config.yaml
n_layer: 8
head_dim: 32
activation: "swiglu"
norm_place: "out"
qk_norm: true
bias: "none"
init_mimetic: 0.5
beta1: 0.95
weight_decay: 0.061
warmup_steps: 76
schedule: "wsd"
doc_mask: true
dataset: "wikipedia_en"
Each number is 128 + 32 x the weight over its row's rms, rounded and kept within 0 to 255. Layers, rows and columns count from 0. Numbers have three digits each. The size before them is the row's rms in percent of the matrix's.

# gate: layer 4 MLP gate, 256x128, rms 0.186, rows 146-180, columns 0-127
# up: layer 4 MLP up, 256x128, rms 0.195, rows 146-180, columns 0-127
# down: layer 4 MLP down (transposed), 256x128, rms 0.164, rows 146-180, columns 0-127
gate146 099:081119150043082128124065151112198157117127118134101119138159151081141216142160155077104144114091123136126090170167098101176099031090115132146128131174101120107159134156131107093105124101126139126105165128126171100112144092170149097074090133099128101220102126183150102133097109083130117154123129133131155093103140179136122137081162084143135157065112125098149138109148136086138064148172
up146 096:119124161174157144162123162140187131123093107198084112111137082121052142153161088109148178176125121123141090043060084148152132095126107180122105114162130089140146128102156134093080103142128149072134116142107194076113066101119077100148098131130085120157111132073106173163143118138141090142058107081082183144112132090090139061165081137142127119132126138129112160118145131144185138107117
down146 098:131155037089149062111111130107131120148062147164117102139109129099076062131110163136146045171158138106131115110140105138167183108138098177159118090154147146077126120138131150069158131119123124130087101121147142133129148097183109094102065152125144087059126086147164129130068157135126109118115099160183186137125056094070124126127181124112115150066159110110143099137059161131161109126113
gate147 101:166162107187137102119186126159139145143079116135089125064156102156150106115074113133101123131145104064186133098140127146165106107136067190083109128119085121145083070111098091166172157125109081104164140091136083129115162133124113155125100185112096091112118118145104134106135181114114089151073209133126156210167166148157077111111103099202136120078144144086100132119150134159121079115094
up147 101:125084093074148099156127196138119079144157091141151086164132110085083189116118132161095124157156137132163040144114184154107160112153134105117182137160076136101184150081139102122088164124152124157141154096170159119150147099128169125128084120101106163179129180146134090100083059131115145195105067093129115108135118130162129051071093156161114144123095134105192106119170115117098140102118
down147 093:135117148107218107137140094126139088135185117147074181097082121159185144141078144141120129133174176111151103132124138083105111154085067087108146135116095046138123216141080104158086140107104089112064103177127127127090079096164123178100097155086123108146194108130152144112123096133114125101126182156145126142174084135142145168148113114145126093093115114081066097119068116114139085122148
gate148 115:184155068118057163091161099109150186184097127163119135163138105168169144129156200135155141117144178152176208121094107104088158158124100187103149130125127105084143168154119113123086110163133143160143122069169122140109184112139129157093092194127116096154140121137090134176148102072176095122127062121147149128109191122113128122091159113123168129094103117164127129129070175094122184112157
up148 125:154120097131086112105066128135194136195133182074145124163134121084142140148159168157092132133105185103148137102099079125086086148201133149135066123112129159144181128136110161163148152116091145115130090098109151163070155093147186152101205142116129146087120191084139141126168144089168169107081115102135161128081165189157153054126185133129105129121104122133120116153083123110117166088096
down148 118:153119189146136133032137106104009174134119167150156114131084145114102141108137126107127127115111169104155167146147128178123122142146055162179165098110142141147141138158134139109128127176126182132102137077148120167097212138099158148090100157156106089116124130106141173141115120134224082124133112134113055121116104115140140108117143127143078125139101108173174083093060162169102154142137
gate149 098:142147098191148174123086133094096127162106158155107076095134121137185097129120146152174105148125138098117110170115137104142182083119193135139113189138107153149121135141168125134090084165178136109141197095190147091129117139070122070076127152170154161085159102137107124109133132123174154141162137176141103165147154152120093165175135169235109119135136087124152181176116104110144122191070
up149 113:168102162077195061093147124146181107122123092079170163150119091114093126121120130098113167138137107135097144091109156172140129166126088087114175084123135120124091197022154132136154140104077111109057088110098143135142160170146084125093135104162126135131087154127196135109119086152121099159128098098105178087102104137092132074075158092057092172108131131135134121132151101106084123138167
down149 104:151179081180136124167146139102127090088151000110116089101133147157089162111094132144108233131109152108117098174132129133140116139087110137055145140098093122126116123157110115138106137196135137142193166097103121120152134167100125118165166112103133141124082104119123122106144131140146083123123116173152101159100050116127105146097104093107147137136152174206032141143119135151150108105164
gate150 102:135109065126084138108119125155138128153105131102133128121123148122139125198185135114127137125138118190133154102194142094098203156125097136123166099172144178189119149103220045115148166177159170088103135189090145129133107158099139126136119147165111164105096108105153098122104082143130128163184099109159080120107156167096169165124104158126149184124082173141104116109157150094212124174141
up150 107:131190117119180161109099055134107158114116119131170148149178090099075170136096130117183148129124115088134089091103147190061133104216093150084105127098099142122168182171131133146143137113120185134114100185060128162157098133120080112067163120142130165112102081145103149165103076083084163120121185168142147124112172119114144105103154093104093129153099085112155094129166145180122111152128
down150 107:098096167096096083124152077068150120190144110125084144113113150172132158139116188146111123126093131129106089161175138076070143148053159123139111130112115184124158169107139130158097087205156165188149187116077131102153103132102145119185185155128095118148169154131112138161151118171139122151143093142101112094106109127119108147108088142159185171165161104164038186128144067124115131132126
gate151 098:127158161057131110116154083082125177176155129109147197092096098106078119167129194116103130139123138121163121117117124140138145072124078125197207043148129114131100131071112177052117119137108177158131169121144146096088132159155189188142157152105174107154114147111134123110101099117152125154152170163116134170141154124147117122148115168129160150153145114180131162102157096138183130198169
up151 099:080178101141108125154173113112170147106125111102117117175160160128109147083143148169089046064184124150088079191105097107150117136090102164176090130139134108136085107156099149168123134119118126155157139055142127077179116066133182163059216137152091134086098118131085128037155124104112115139140128133103133122122170080115098101183129121150116118155135127116155164094089127096149126108129
down151 111:156111135077146180134156086086076113055123137120135143184080184150168148087106150155198101089134190147131159105160156136160168121167112133127097188090117216097119169115136106218155173118150122111143153103091120145153106067053126058098143135129132144149125151157156150102075185149101115126090110103134114116110160148126143195134096107131155118157137120123145105142112081115104145128116
gate152 095:125099100096087127204167093127139134121072152148154079171156106157160119165140103102136173115178157165150134169165121099176103046153114175150153131117129131125079088157132145099127038092141146100126170128135145101131110150129136129093083061166121095119130085183165111139172113064171123147084104166116070117159138143148128196144172116152151082066126169129102091150092117091126161140115
up152 088:110097125095129109096142095090123114124104175101150138148119170167160103102118109099082202121145114130187128167144085114079138090121131166150123137100134111105126140110110180163161097090222133112156173185171103108122172119135177061123114048119160143112047081158109164145195185097128129176078148133096166113116096184135164145132144124127134128124160102090130063120109161111090139157111
down152 097:108132112144154128089123163117118139050115149085144157124109132105131079136142115137119122157207076146118131078122108127199099153185162203138094121189165143108081156142136093155129030131117135131133155173152140110145146137161173058061089105062164057146075144137130160125108144127103138123084121117158137119095163134152161138071145151144107091127095128094195131152075120109104138145144
gate153 095:160094093104151131108117144159162106109168112168114184061116137194097114121111126134166143133146154040093154070136121145089159137180092126086113149163102159065115113168171091139184134151136157118095157079067131112161085109133106136136091167165087151138100185147151144164130123117181140139142121131093107162129116199154156159159191106159113139146144171139121118154146089084124046187142
up153 092:167157147137165145150091171126134139121144081151085168082148113157174156157172128131127063108128168100146137159124097078130129173094137128113099141126161130085125177093108149140149194170086161163104108078112121070167128101084131101095140169157091141172145114145196078172127152096149141112052108139093107126176122146118104167158118119177167097178178122157090094166133057110156082182161
down153 093:142088145179159159062184224068153171144138202161120166100107096171060102098172142165145126167145147163140071094104123121128177152169141112169122113149140127116142139133124092079137166123157152106143100082107140102150095101158098143137150137100117092132102101147052126183153211136109138101118162146123096135118075130133140183152176147149112174156129147171134084135160121169159128131101
gate154 110:158124100141103093122148154175119128114083154068103127131107102107145096152089105058114170131081154188121194069126150092115164131179158099091105063138149168132135193111129158201075121145102147170163136169110138148147100152142109187145112125164137120134132116151113201141107116103161133126144110145093108132118145122085152152155252121140140081134159110150172119162107130118164182117074
up154 110:115157115132088175157118114079110112150153086155102169122099146155157162171149086167100108086178166149132163157103184137154118097101123167171130149076129198131055153061149120178116178113130183128116120115084137120087136140093131138141153163181177123183135150163139067125091124153082101128135114142149083147127158125116104106169129059138141147172218126165104089153094121186122145141166
down154 111:124210118125146151152211137110159085146169118087135215143080150123158149175135111148150097101137128124080147179130177184129113087120104167181077152065114090116109115085166180136115144200109152103070101141097135066075136130123101139155154136162162109110156162169109092134156091121131120130157129163154139088150111117089168136133105096094070095149110145160136125119137069180167115119127
gate155 101:134106122139143079109127131128148174121186219150105117126075176135174155189179127148139061108091127157121134139072126179098080178066188127161191133166093154132133123111110162162090108159120098154173104051115134123071175180156143075117133096124157142114118153183100124149129094121116080166089126101131127116122112107145082111126117079199133140130112070117137155130150140144146163129090
up155 101:104128115136130146142137115136151146101120104149139115095137255085147170181133142127110070150084092134107081164135132175102095148104134138170109087137115147221140115126140076065094143118143137169134121127090161151111151140116053093132099148141119098091134153139119133125092099163121176082114200152117098179124145119094100106197080106142128183144150148138136158121134188124112183052121
down155 098:101116136152153096094173156115139167160114142113115132132113176141056117106068133181090138150133183044139140122153107132153139137145138140119165099125127101098077102126108179166090106143111100123080122116121087074169179120103159128113124137135139161147055131120168068137108211170131116105141144082160210121133135074143189083170140137137211109137106118109119088115120115131150130203177
gate156 099:147108107134123159113156126102061151204125129127127149152107152035169161156121116089135147128100163167127154120084116128111213191202126169137182134105161160092211110140127074146145086140142131079151131098175100094186160165158070149147144094119084114125130138136147101083139108137153153130141143138105161130050110076132178150174154108172123124126124119133137090076142139122167113155102
up156 117:080121115153136108145195076089137153109111137080130107078139124137103105106115159212135149155136105190161173089144134070072106061084172126173084114145092158093112134109156156156187177097141084167199116109109127118127149119128140096096146110122123132106140142121163124120127172146049148155132149141146115089169182197096132092096144144167104113117158112102124146033144102134146123167159
down156 108:126080123102164077147139149186140174155125145172146189105114183113132141142149092150108161130115125115087167086093118067116156106113172096155108171121104082086163106192104146112131136140128126179087149084126182148127164102135064085127134172153131134164124099158172175106140147140123097150122081133105138125158127126130055125158139014177080125161108114149184120128162158197133144086148
gate157 101:155123077151095137112128101125163160122155162154145110068196119133139162099077178117115161069124108204093143191155145173097102138105208086108142200100150153113167174134111123149121113090124120150107144096044107168166176108079120189104165082079124081109120144120107139144171120131123205191139168112130114082090158153142137134108102158103110138108114139128164119135134136113137182138121
up157 094:143136073100171116129108107151097127123181116175150106163150065125166160122167132115139187116166052134119070135131148119138107139169161109081139121154143172145148112119105156138113141114174122092228105112125143114119209071104171101155072061100148066185155088137111112132159129084121179145148187126080123098117112158135128160103093182149146094085155147093098133129080128158089130113142
down157 090:119145101105094128114144153131099134086141111060127160126187090122162146093159157116156133143171176109150186116125061134145190131141084106138146081099173112113145061153148109153102088119105098178075142144157134139070123175102083116107114128131107136076123134103148081092132048134142083153100119140130067183080146147128090131192160124092058162158151103167111084166116059151123114121096
gate158 100:132133114221155174143170131146077102165134135146144100183128200102141095123166154129145072079065140150133156134141127150092112141140179099140103157138145160102138030157149102163132106086115199106196127174136109162077064169111129097151110063117146154072163123142093114105102123162146104104105118152117081105167134145129108076149166155148098157147149087139134150119134138104188112164142
up158 095:151144161045098090124105112086138181118119079087133084103115078133156168131115121145109199136163146137154076121109079088167166085137066134093099154080038079129133173106081149100110137156162085162101123105125142105157117084164101119123192183141045103167123098140153141156143125113122149132163125092134163110095110115122138174104113097089132061130127137141054147136112139131086123117102
down158 089:082194123083081123106102102131095084150162119115117186127120158122188151168096131119083070143080138104124175084210125158134080117144113163128095114139210117172143123119144113093119125179068072100114134101136173101120151080179122228112142124117136121147115130156103113118097105112146093127112082088128114181051108148072194136103162126129137162124095112139144117114092131119123131157155
gate159 096:091134100171130133087166155095114121104147149113140072202099157178152140143117159057165150158153118180113083139110089111122140155106066171110139059131108085138078160099103118142108134163079187101199090203183135106117110077168096131113143159137174130113142163139143125123157101168119143097148117100142119100169118126097104090126077094164161159123184186078145164143133149155086167150136
up159 099:072140151113146131156154112057083112116180111167205123085158124142140155128105144099141127087191118115178164184087134139075070130092149168115172104114122056105127136126147113108154104075096165113113173100094148157071111097176116109153166076158124129118101143166167115060153136163150146119146188163096115147043170113127151204118098152128132114156166116115168157122092126130122123142143
down159 087:141095096070153187089095125176060130133102186146115140175068168161151107105097069127124124132140150145135073201117131132131055101133085099103089100125121175168184101155149151157141157120185049158178096178082124153097065130135118161103140129146170117152096120136082125087156095169134142127162122146159134079117106107071145109146152127089136139140153157184133118164119101138142136079133
gate160 102:163155130200117122106106120114110152168091133179111098107111112123122166084130138164105135124135126112075098076120147110127114162116121082118099165116175111155080083122067119155099189143111103145153119078102103141120173125102093097128126144104105041190173127117171110176106106096154117121089110163082093099088059217109096121085110131153108168151152110177132125139143095073163165062082
up160 107:089131144124142189110139107141122143129140103111147159137153125140031093148153176216139149111147092082089154095109140067174163110143179131125128126185111110170116162158169104098120158130104190130143111133074128103099073110136124196166074147129124158101106101125110177128158118147081061162169159153106073113194138102149151135082095066154148135150100091136138135107149095094169132119078
down160 092:205086096143161128154130131187174133129127124108169102079044110125202162101112124096086142119129148149128083199150171164108133135129128184127131114140144145163169086120087140122114138059157112102130099133125113134147149083160187111120180214129121165110146137149098150146105167145136109116136087105180164098139144145108130102107094105183158100072124089078172079096139143123137152089198
gate161 105:150124128144178085152143117104109106121109108126169124066121180109131115127134155083109094136091103137151105150124146135172127158093084106132104161099129139149133123160140117183084143164101088082141151102119125179110157177170158122133135052147122127097072174118107182087156078160109109116123126172145118163178150124169143179098118117092146134176121098035116109119140044176036172188099
up161 103:164141089133129124107119121096109157084109106080181134122106114125100141140151134159121149122173182104205147102091108163149123181183141136113127093185079142104113116167158119164216158122129159099117116158131135084121173129130106138081095133173120135150186098066138173107125112114066128142114183132087067138066098157211106138084144126108071117159154110088194160069150143121136108135102
down161 096:109088100144120146153131130121057102141174163164133113129126142130146139171127093149073130089159133100126133133165120181180113178149144108126127161113181160246045165107106097094105118097122116154174092149071123163138097117115128148186089097095132164117128139129147190165077170152137155110093088130156137156105148139118142068156055097098129113142110124175145121167067168133146176095151
gate162 100:095156149041114133079125078150102092114150116104109144158091134062130107121149185095113065079107118103114143172153087091103160106105157136110100118116134185095126097124104143181072116119122083150036152115146081076118153175130124159074076168180119111143104143106104116118117124149160181065066127098150135124126098153117156106157161120154126109131059201147108152107132144158101150108152
up162 109:160112183126166111123128111152100146056106092142127118092109148118132154152145148142165111128131132125091165118171114155048141178172096058129123102138060159161128128064206126163114042126114128179123132132166139100133091115111123171098109123242130132150116140111137123123139138122141123141126185094204172071094127086116103161153140087153137106121128150149077129077108168113104103081114
down162 118:053097100119203132076117113118121142152117189119134133139147127136136069156191203105125157119174161103126067131141131098151096125121090100069097149142185178072153141162085143149158172112156132142139089114144120137154089177160125101132091135130150155072150180117089114145100118120103109113172091173096127191175111073100172144109088117064097134150122174116191132094143130111134166150100
gate163 100:141152149099114104115119092106067147215105138168131134082156089095130117056147124063069118136096107121139076127106126165114136159094142104076115147123096158114094147172152171066083123124142077088128133104144100119159087147130158083138143104160186139084138123104095129181173055084189084149115181094136104137159079160134126111180121111104131062118177106083117157147092151106120133106111
up163 104:131175101111162117116151114111117150154062193142077101104101129137188124057155155112075163066124133109171139139073147100101133086132143120139114153122097081086145199148076152148125090139088109090112151129101091099117123147141131124127089121157120119166124119149148142206154138147110087095136140121148082170152099135082082116057146046121177075143137078181169127113080121176156092151140
down163 104:124170160079175120102084143109082121025127093137140135160147093140129148082135080161071159106151097098140171063094110158108094146208150173127160123148121135155076112095151066152143127170144093118080106163101111140202136097135104131159153147116124057137144185142204128142130145119153099111129160138144092153099109111107179117130158192103110130146130148107185129124141151075103105167131
gate164 089:136076124103102088114086079071119115149123187105121158101086116117134109122136177065191135106111101128126145148173161128144065124085081135157138109100150105164152125166139114103075127130118087077105120149086084159111159085148121148100097104151139105138154145152096132110139149117103139144086192081115098181149130161182199182117149106058124091121176126165147114112119182165189085100203
up164 088:085152094125048204112143091122099128170116083175112145124155089099131177135125108114233168138156121140097139138095131192126110137169078163153132108127108158146124160112103131123082138149167169089105109143115126081096135086111118110123165066162160147099109159106102103062108067119161124095097085154133116154132203131161141151159112104138130209163104094143173152108170101114139131148182
down164 099:127073131117148135125120066128135132104142122171168129120134146123128122118082089116099098168156149104140091120111168110146111088133126175125202106170126143136036174125067133115092171127082109132159187188138116118112117072167148143102160105143131093102134150113088214073145145167107120113088150111141077116125166123121071180163143089021103128081166131131126101128159161150174136084141
gate165 098:107144170108097147136115051135165124163136170135116128146153138059132099163086105080178122097097109137118090149180143144111072093127058101192111121053086144143123108131147134142121131087167119131121140113139145124056117132174172173172196169126125134215094130119104131160149145137099166193132177155140147164118095115142140172119126171168128164149106100197108104113169111138186125105092
up165 097:059111128141161194149127120167120112148172126164152108108161118129109142151121124083129164096102115122170092172141077156083212081130108118185090071035114134118082040129171112112086142125126098158128144130101131074106124181153122119129131171110102121138120147129129097169171129112135138140117154107142075177109094106133131074132044167128133128151108117140192084084129114110177095177133
down165 083:139100092107195157105106133167179110152111090131137093165130153147082111125157121166107121063132089150150142127128072178101146140133150174104107149150164104034105158130115152183142097056117126186169079141134089169121082164150137124185118146131133155072123153099126096155089109049157124124109140094140126157170179099087121102133141197120160166113165095114076168133155076136093102145149
gate166 103:073138066106155173141096126165125130098128161149087125161136122116129136171120104140099180118116121129117138080082099151128143115127091083135090132110111130114087110108218145135129176095117146116138109166165118110163112099148080128122014142087167171192143175072137111095146170114102063145113137092157126120157102198072105193178133161102102116139092185116121118081175142128145106089136
up166 093:135104102066123185136116116110098134080168080127106142179115149120056172191116085172092126099183153178163112177125090121114171113086168117173106139188149132143172127136117238123171086085145168108090167135153136113087106135144112090106089069119188113160121156149119163111143139120140075107120134084153100118166101172138118127112148128148095131158127165154174158120124115078163113081132
down166 085:099132065140096123139130121096083080125122104106130153151147139076199087136117176144151195116154104154102180111105165170110121082175106130135112140072121127164098097087142080139119154054057211112120104154078173127109123105122082189162107186148142089127108114136131156113094128135193107139133142164161088157147086129121081160173091151174138130121148083140091129210114142130143124132124
gate167 102:103206113100124156141112151070068192161116116113136146136132125093082129160098110118107118163152180133111092134131174109146109112112111107120167149132127102178152134105126144107104138087092069132150183137082114108144148139089109101095185076129217119143141123116124114104119114164140117164116188155058169187120111190202082160067104157121102138147174097155092142099080105187110102133162
up167 108:137135112161142170143140141116133130094138118174149123122153177081115136151117081138188116176137133146136100107204097163100131155121136109144218129201114114133136116117050079120111120098095103144106170172115156127112172153090093075066153098128134098123114147155082156133150129101186139108033145131150119135162162155133089126063130072173104186167071102109137065142138127185116136141113
down167 114:106130092095171154122179169083107105111141185168164122181119143106124126144120101121120109132203114136094113176210096155167122111148058127166162133195141116106111117104132105115103163118153123151126147182114113093155099128109094088126135068114141127111078149144036148149096083161175122139091119165129147145115181153158119083071127100112146107195110057098145060128119154149148156082146
gate168 098:177145128177087138076092108086140149140137122138081151116137138132141154145169123115108141120062204144130084123171114085086176145103161138170111152119111131119170166197085086170111127156188134119089191080144088137090074160156087153142160098168103149163135203202131063170187132111150162146134128146073130142130161094155145169112133124142129151165082103117109120147152138084139121152167
up168 101:129153087155132126076104138084165124120111093123095113136134139139146134147150125118211144138114200117077137109167135073099179126095099190178083145156128104126156113165118113172063115118136171081100188098140114189122082135081189155193198166130134130178119131120112103139124153103195107126133154136095133137146136082133108151150129168118162208149126146163071172170080165147112141153134
down168 100:186170137137114135118155084055128101107094167096145113140139190123174108143105135091142159115139125149151149121147171140145123143186184082140146107178151143112135150140117104117168129115140153134060140117153074099108146097174115083143116137131123098090146111099110178129150213145169143138150187121112118097203163076159168174161135163182131179105049103137146148099113156171127206165165
gate169 100:187087136122155123124142147103146141117113176153145149100148141154109162230081130099091121137180156103180146114156144102133124117069124076114143163123100103133181149142046107115177103115055207131115123136137107130161178147135167035132117105126135106114100139135104175134168136125207092159166114174112149103123090135103156151099148206131101071117092135096121121170144119150146114094125
up169 095:137163089158128130122093164140079153126124087120112130122082080136100135133090170148059027088107145072131099135097105123186064105160080121143136146148133161141123138126123124139112093147138141187125107062120076126142122123140154092138168091113147180159179134098147175156131148161198079143077123187113158105075089129094099124078178128172122088082088152175087138106131127110127129092088
down169 092:132145139104164067153182113160120140112120159142138134159147138094133134133094145082087091048057156081165162100142146124157062128111082099111108126114131174117121144171109113155167121116153147111091090095076090128122141068118139160138122138157161142120147132183153100113107136196178145117172095142097140119098078153138134073214084128158123086040120120090068124070141093150122100148163
gate170 108:180160181110104109108122192122164144142127143111126121090124095129094093118157108100161111144144170178130152135155074148146140079145133125186146117102062130117165091159147109077128107105135113105117143049146127109084076078114180150115133093112124130160142114102153173153186177118108090165114082132139120105187131065157194163157173149148119014125110105111160102102117181120130107183132
up170 114:085136172131149094130167130146157105106144135157185203025101098124075153159079128195130106105153129191123113156111078139144107097122159128166132162084135116159180150196174135083126090117164147134100117145157140107075098175109131112133145072121129167136109077166139075124155164118100096083118130072122096122152066110090168140119179109174133063127113111110181135114121141116154142146150
down170 108:136083102151071125108151187076144125128133160132129104089148067051144149118172115137161141107122146102119148111165126121190104119098140156080155156112119131110052088160207111012128166142137127153147121136139156114126132136136136149138104110060104091132136162110157114150087090084091137116091175126113144142162167088068084175089143084086159143143132124072126137158079115108094125070143
gate171 097:184143099114058146134117150119113147162105093114140154142068151099107139129127122126119255133140136139091207095122149134133218078195124122108185143136112153107118160099193142071096152118132133159093159155152150108108096125140099118101184134089132170085130178131153139096097121129162089067133100132185103167131114147130119131085168150177131123109111138102185125127175107144130150173131
up171 110:075130110156168169149155091139103111114179158100122114188211163164122039155132122130181099089128099104124116100128162121173127102183129129142162136121071154130124101098095117135089134177135099155135151123148138093092131145101143164144119095140122112068135070133093129154168102112161141157165089154134137205124148144177132101151164142110072078176124030080177097104123144156082110161138
down171 105:133175119123172045179117073135119145143081136066161161170197128153127151113095132175135148111159149143082111149164122129082108093126115150122089152160096158129156079188079133049099104095178132109200106169118082067131101181128148117151154102107097100078181097109088087133101139099119164167127136139104102146114074148115144114170104144138119169174140127132168162107161091074126127122121
gate172 102:095133077096146174136109110113137096157065109131142069161112109149111105150084135048076093132148128104140117122142096116150118119125154135124119167158124120085141074114072128130102156116125134099087040095130131108157123146168143160050142108120187139169129166176132094126122077173096187151093112155113125088100152205114160106052125151120149158094088132083165148200124146146141127197139
up172 103:184102161143101164182111146128128103139090128094143078114135099121180143111134167120109174088105159150111146127104169177098177075106136117168155123211093132162067125079188150205094150145109101128140115188142134089129111080112099126111108137097125125134161081084123124177172139120077076140017121070174124109072123145116149165140126106112131107127130149118139108101119161140135151112065
down172 107:181058110117121105190125114080124104081170178145116131105139086183076082112084148157124200125156104111162146154130145128102099163139110117130154083136123103086122168132099092094112146091127128116113078066165140125122209064155151144105102095109108109101135143091143154155147191150154068140113162160111146093146148141158115120065151156124084172124056128204096136093131143111137184157128
gate173 109:119139072067162090130138134157153198105144144149141171124179149120151157168095089109094101097215102185153158171141067110091085127146128116169135126104148140141136092105083130120172124107113166156050142164138052160129210116147198147094142125121158114156136129168095116101126099157077140171097091091101147112130119116128160151135134162116124164070076129098104132127178106140133140193142
up173 100:105155093120145178086121061137139146139078047093145061091087080115146114107114106126148086137139119090181080054109146099195102162218127155083084144182034136133136149129103160138098157154183135112136046115144095152162103167096093136105140118120162135118140114121110142125106137148098156096161141099142117142128194155108090125097116127132144177119146178118115134166139108135117112141154
down173 116:122117101015140093104164086223122135153114114126102115138162127116160157132159129131107132093152174094166155139101148161111104138102098104126142130125132159126195126111137118057130113198093081141121126159106142141106165116167123093111100150156142060108145136201120104139116131067111154168131066173134183140197139117138148154153188134114164148143148198100148108148165092118129186142170
gate174 091:115101134099192094105115124092146119188139149118054164107109169130170095110179133142043090121123143157130136208154128142055107217131113117099105157135082124138153151105129147107077134127103110131152111115164166146077170107140165143093144115088130133087113127143110114072112145112080121072120126158135094054202121143061182108133157120135116105119169159105104085125191101148139132153120
up174 100:118119111129151158137167105170151138107109134115131110118109162152107172132145152099094093076121100096126139129206147204107108140102147107134102083148108109161108071106107103115059121109135091115069128118093105161144158176158165121146092132079114151112178074120161035196180095156100171117110130120153103041129105083113155086096165136158092134132139129137100138110104202144142160138052
down174 099:173115117162091088156110162182108072150153163193213088129155093144118090152108121114170115132084086112113083128059092149169090126120136148113154124119115111124093122174132087160135160104217135157140096149124095136193113154161122092141125131116167085110081106125198162130094088133131135142131170097192077140171149129100101112126132123064105133124142138086098143122116138145112056077183
gate175 100:143054096125167104116185056102125143065097131083101101107124114199154148104129128106101096149145181107087104121195130113150110156112113164093126115126125106132141125081094157121136080134110147144198131135113124131153092081056098181126140145066113130079182091127089126144173094183075091125167119146188087161101190146080108094117132111101165118107127160121118157162139110089118097114080
up175 094:182066118089139159172093117131165130117094115116143112188092146137122130082056148146190159136134180159124139110121119082160143076175119105147157169165141144085072125142153151138085149134114146124070145137146075124086105104097122184112110121100122145136129129081111175181062051108158143100142115086134084085121132165097128083035117074093152179090173146088140126139127103110135109148128
down175 093:136150140143118150133162151120170103117167133083144160112124117090118122131112169095135169147122066119144158132119106126158128162140140104118144114080160136130087167167135180058120135168168149150075114052138161123147115120145130065126136167142177044179090162108145168134102116049137111147158108141101125124157168086149144159168146155176157144102072067108052159127133172089119102221104
gate176 107:131075092175143128151142148162111115118170184068097149134079107090134133113090215136154176104138192184133151108081123126128103103126162182115096175158153118095124114145136131113116117117081151153128117104112109053134061121115110180105125081078138140165119130138085159163124127170057101088088094142190111112104081144070133145086155091091160171154187137150134163144082097118102160132130
up176 112:131145162104070123122136128173052095114129106171145179154148150129144093165136139133069076080079127157109100158175124180113158121141115152127115118100109165142086159224105157094077152090176152062099110123120154196107115108120129125165106101139125098098048121157116188132118116063140103143129117127108188110129130161127104181137172152153175118111087094179139126134118165079081130129089
down176 116:154163113087142145112165086123106121154119100147125157125047102122121154167169167121139097173170166129086094139133125112149168123135149148208149081137152160122067076093148144137196082145158145115134217107091120132124120185100191194132137155138046130153105136149139157148088145094129136068140140108133167143026111095172149115125116157142139110125116154111167154146085162154107148163121
gate177 093:112058172082154093125062135116139110110120150145164162115077181096128142183113140121083109124088103136117096198152085119102112058098083145133116128168103064135123105113176122065148121133055136115179107130173138069127141129186093127132093116106111132135183157110123098043084135139083110115090150103128146109106093157105159115149137111089176156136143173113072146100165127105131061098122
up177 085:079128085096077148178101107209118142134176136133095079148124162137127116086131171098080093132074117112140115111142103099094076096106077122189109153070093187208142108085145094105107053143118136121170133161119121100131098164129129184116132107150105152074161124103153064144168143146156145121094145132115099152095118115152209077154147098137131129116076115106132130166183142160078145145117
down177 097:133110072181102119122143128171092101160137143139194094105165121139096073111135148124160158092160090116148075137061134152124072134108115129087130090077082108087128149187145107168173116144217152131146113111111108125151056143144077010124108126125157131122173072130161148092087108125108120155107148107138145092182147101127131123082077143126125131125107175099143149182177111108142097120154
gate178 099:186091182171078091138094077141123060134110105130101127149141136130129134115111165147210105136106150164143175128127133066167074156147102164177175163153128132077156165103112146153076143101166093135110077112114064067134183094083137130143126105118141111185091137125167114094160147140098165155110146107081108135142146102185139167125138195113163121152098119113164105138152193082119134150187
up178 092:086129074176108082148100136199109084133147189181127123115179132084120150151130082142083108084194136072092068121131139104122127094129171091108147158135171130185116130162142145164134143145159150188108149081109137137097111120079116125107130121148118132181078134203160138109175102130123134115175159158134171192156105133132093109059097109105148147120174119130117196124080092104130132058111
down178 090:082147132138110109139097068114095093117136064126102148095104101072126144104111128133143105111083152120079139077132145147049126067142150145173107085069095172181136086117096090142135149146122140105113156143098079143068114136075119146109135113202118155169093128158133154097146139120126085141149084138117065118127076158110143164183099115177145148182116051103064100111153132157193106090124
gate179 112:143134133178158101119051130140154119069084134145076217155158126116127192122170143140167155098128154113100134115137119149082122134154133195066164149182122055072180170094132165057168150148126137124123158134112131120154143110119181077091161133128156107172134123097081105100116105128078093087098063139124144115083151157153133137104113128115139139131137191141066173122126109122171121071141
up179 107:144105122131144113109131149140135131030119126196112174107168163159185142123184159199094116094137129137075103134131143115107133107203116166076161108170117101113107192145176163104120083174102133117154151123148151122132126147125162149094164108115114032170079100119078128097090101105130163141130105117153127145115179109119135103109162113124140169162147202119137163142133068108158087089059
down179 105:071101082181171128137126123084153115151228117125138207123115133087137138117135116119206095139151143108142110103155114077178129126169126130153125097191129104139122172158129073201142147104139156127123102092187080106149107064118108116143125070101142139050148126121137146160193143174144111087153137136111187117074113138151110154158134131166136147147142129197145153114110065158153116093125
gate180 104:110105132112142133145213192108100155132177098133114137143157082136126164144171135131136141142096160132135148059125105103135147125193107080114112091093099094142112132170149133121125074135150123148130109068165135142112105171113133111191064141114155115084200150148047135119115098063120154154134147145102113091138112169135165140182099143075168085100088118027106164120078125109104109098079
up180 104:066142140135179106177175153171104106128180144115144126139125112149144177135126186150123135110109170147137162129139126142162175104189099086120119070135093100095091151132125125134106142148148106146127149134107167172076115111097145139233095164128174107141123081169089184126098122117084119162163198100084051143107152131107160155169124124098191144174125107048108109133163128093081113119094
down180 105:084117113126146094117155168142041153146109110126133123106115107129119145141079127121141202137112127131134166083126140133136126147210156086148134121147109082098110140156122163083110069113120079114113133123083130110148082138132116067203099101112178057096147154143101142091129127160101142120110123185128123145142170219139152161125135104073172103090109105072161165162078155137138161186210